config = dict(
    positions='rope',
    qk_norm=True,
    init_std_qkv=0.0498,
    init_std_o=0.0,
    beta2=0.98,
    weight_decay=0.11,
    lr_head=0.0112,
    grad_clip=1.0,
    warmup_steps=573,
    steps=4237,
    dataset='wikipedia_en',
)
Each number is 128 + 32 x the weight over the matrix's rms, rounded and kept within 0 to 255. Layers, rows and columns count from 0. Numbers have three digits each.

# q: layer 3 attention query, 96x96, rms 0.137, rows 0-6,32-38,64-70, columns 0-95
# k: layer 3 attention key, 32x96, rms 0.113, rows 0-6, columns 0-95
q0:180166059109183194190095148079137105117143117070106211038173107105078143118145086110061159146102143136126089216121125108149154144155144144126100086148105191104182106191109099060145159083135142061196113191044101179094187084128141177198161089173146000138160130032189107000090138104157123045
q32:209112125125082124176057134121135132097241176143133086056098082097055176053144199067096077082076145255107138135175233255193116141086107129128093199124099158104081205196086100152111070075195160103164135138149094124029185038122133199192116092166144047136141100107151092051057138201156109115
q64:233174120131105099230040158118163138133185141126161131075118151175065255133083183090113166029146144143144087166157132092179143208238079132127154103105075177041137104183065072034105122104164159093117158169132141150016112000112164168144138091136132028134179077081203146078069143163116090151
k0:157143144102143143105081150140109148100126129144119122112152136096107154106170096143160164182142101126122101133097139136120121143132088135135144140126099166142107118112117103113119139145110115135106131208120135134135103145155154131161140101116140106132133128135126140167132112095114116164
q1:000077144108111138095199157136146103106149071197114018155057080138208039156130173200080136162123114032105160083199154166044038152127172133066169107129172103192108148099106164117167149161090089103138171189103150103160133121157088144147135166079109131106116103103151141146180102085194165142
q33:026155125084127140083186106141219106142161138143112125117048062150181061042094139134120093194095094077105206071100097167064087173094164210081119125129213084184119202153172208113061128196142151113108124184136255067210081161080118127132121161144052187034061071124086122147136188077180159119
q65:075098149132092064121149105150204103125121222234119092149047104095206089123113185196086147114165180131114111135134118120109150114149171103125127099120115116147122110156107125143116134134138112126087094121096135095125164141132103080145102138127120157136123061141164127165149123114163156138
k1:072106092143141168107119077095143160164085145137163137087160098154168128158102167099118137095181088073171169103152109108035086100147146188086113152125157114055146106103178135173105122104087134113152103079090124149140130179109124150097152113123145150172118167172100128136129164111118137092
q2:099086127134104154079182144136147157136099071123112107152036161138145113151143136120136111160115096084134099070088069107086109100112124082138118119081150136125117112117158168110082097144090104160073166142129126113165152180101144121120157146109076138114133172132155177080175187110177149104
q34:079101166109165132132175139130122145152118119105125097102102061125165120170147104136131102150107118090110137091157089107096186102075146141140125169133159123123123098146172156143079144157137106168109154116155161126159129161091120130154130125096109137131063172124142157158145163104132119147
q66:137109131141105133149180096151134131124149193077112140135063090085155074148129132184177113127110123135127117081102128153114151111073109069132149091091127130100131147084142135141152072158059132131103114130091126162163114181153150106111152113153133183125160115158149152127124152111141128138
k2:159098097123128092165135147142124095101091140117142124136156124172158066136119099116130096172100071153101127133146139105131116110146151141124154127115161129136148141165113127117156111125113167054122122109168134119124136147117116089132109158129125166125063124115092076167159109143105142107
q3:067101072109072104149218126200207085170125098125108065202140123120145056088094221129051206195177182149094169089181096085069070070204155183104154077125126112151091192101088176089189098133041137063099174085148160127171190157120098115129128131088125107032112179106080139182136150066097172218
q35:066108089106099162067185142110126136127069043102098197251084136160215024116121098123134115194075071038130207132082110074070085171155180178105165071099207065201200130169167179109171237106071068108063116070074202047148121194109141070059164147154091198075093054208102131163210125078217140148
q67:014080055156052101088228126121176139191096064172115125200081116089197033127169173138056140127142120042063207102087153092119066077157179194110118156040204059175112143165154221182136119162110088146093147099147132056231164255078073002129189212136095233084066184187095111217204146053182210147
k3:118102162131121134087117138121167109120088117186184082111135128119105134144127132098159142142131171189141126102149126191128117177113161145146130129173085126176121177112121161124111176164129100129139153159137110134173120143145071135131098112166151122113114113134105110105122141160082112169
q4:099105148142125123108182136080173139146130080136109106119137131113129118149162135122122131156110109063152158144072140126110137135141178119122070123136156125131111110146125174116087158144122120098117126143129125130173176147118139093173181127122126143137100157150120148122104156143162132098
q36:125128108164150120131121135153112125132084128091114153126162125134158099109151136132093127103108123141118147131166062094125154151141153098157119151153115127124139110104150128111128152148166112138146149133138159121176157153126117081132111138127112136136162130135133109131140141105135098122
q68:114115162133150154110132137166163145162110102144151105122146095128109100109171127131167097146073120126150149119107114108084173155118144106148093129118148139131105126120131191134129205149125124099106113143130093136146145146143112161143076120106148154122102120113122197112109183163105108118
k4:126117123118110129140139125138116164114165108119069142074121143113134148127106092091128086153104121099140106096122159150089128130075124177134124128114136117157127116172143105075138104126105109143123109108130117120128091178138120132148138109145150122135099118174139130141144090102140121110
q5:140111098112107095151132099123092096136132150089113124135150146166131093124096100115097153136144147156099173153142106102139101105144145149076146076065167098154154096151108120129133133124103149155143137096115111103172116121152107133126111135166104132099082136088161122108129106124128147130
q37:108136180110135090096168062115121111132172128091131119126121114125155115113092112125149107134115106071154095146168151163161152114140129147096100148101143106100175155142159160110120116158128102109128155076146130140082145114121128160128129087136098164149123105153106176119134135131134159103
q69:143117140102101095132134098132118123158132142095110120130142102168156122133084132145086114121127141113083113161137112118156079109142164149075179088110155094120190128153139115154119110106125144172179112079146108107114157096092150134132144139199078141088068172186135112089134105117123144100
k5:139138104080148141138111137171156160135133158149127164104116135122152101096117111147147126144133123121117151130131153106148092073175137128087154120102130120112137139131111144159097140121121182087137134122121110124138151100103123148150148132131150147130117127124106091122154089138093147118
q6:109152165132160185116161136167127123136119114169107123120131155118129158147145086130144091159092141086167092080160144155105118145129154071115099132153075177114121123123116167171116195133131082138137112184134110121146165147111127178139109104121116139108166087165127184131124144093103119144
q38:123094119099108125127129075136135156133130195173135113132086146189160110153143167115156108152086164135151142077138157187141126125122131129172100138120145146116091088137133118117110122149147123122115151124128166145127152153120110131163102114082153139111115070136083112111079199149130137097
q70:136144163093134110124170096175139142165146146145114130130119116125142164160134135090122144142118164128159138111137158162093171114134118090125108121154119132175095147106105160130127135148155085067126111150114114126150136089141147140137137110123162169090167082072147149079132134138097118166
k6:101111150144176108135156116102129116106136128127096146111135149107148167172092127094131067099126169119129157085187142098126146166108130154143118130167114142179137140157126132092149140145127091147125119141156124134085116129105091138140139097133145104123108145096143152139090116100160132175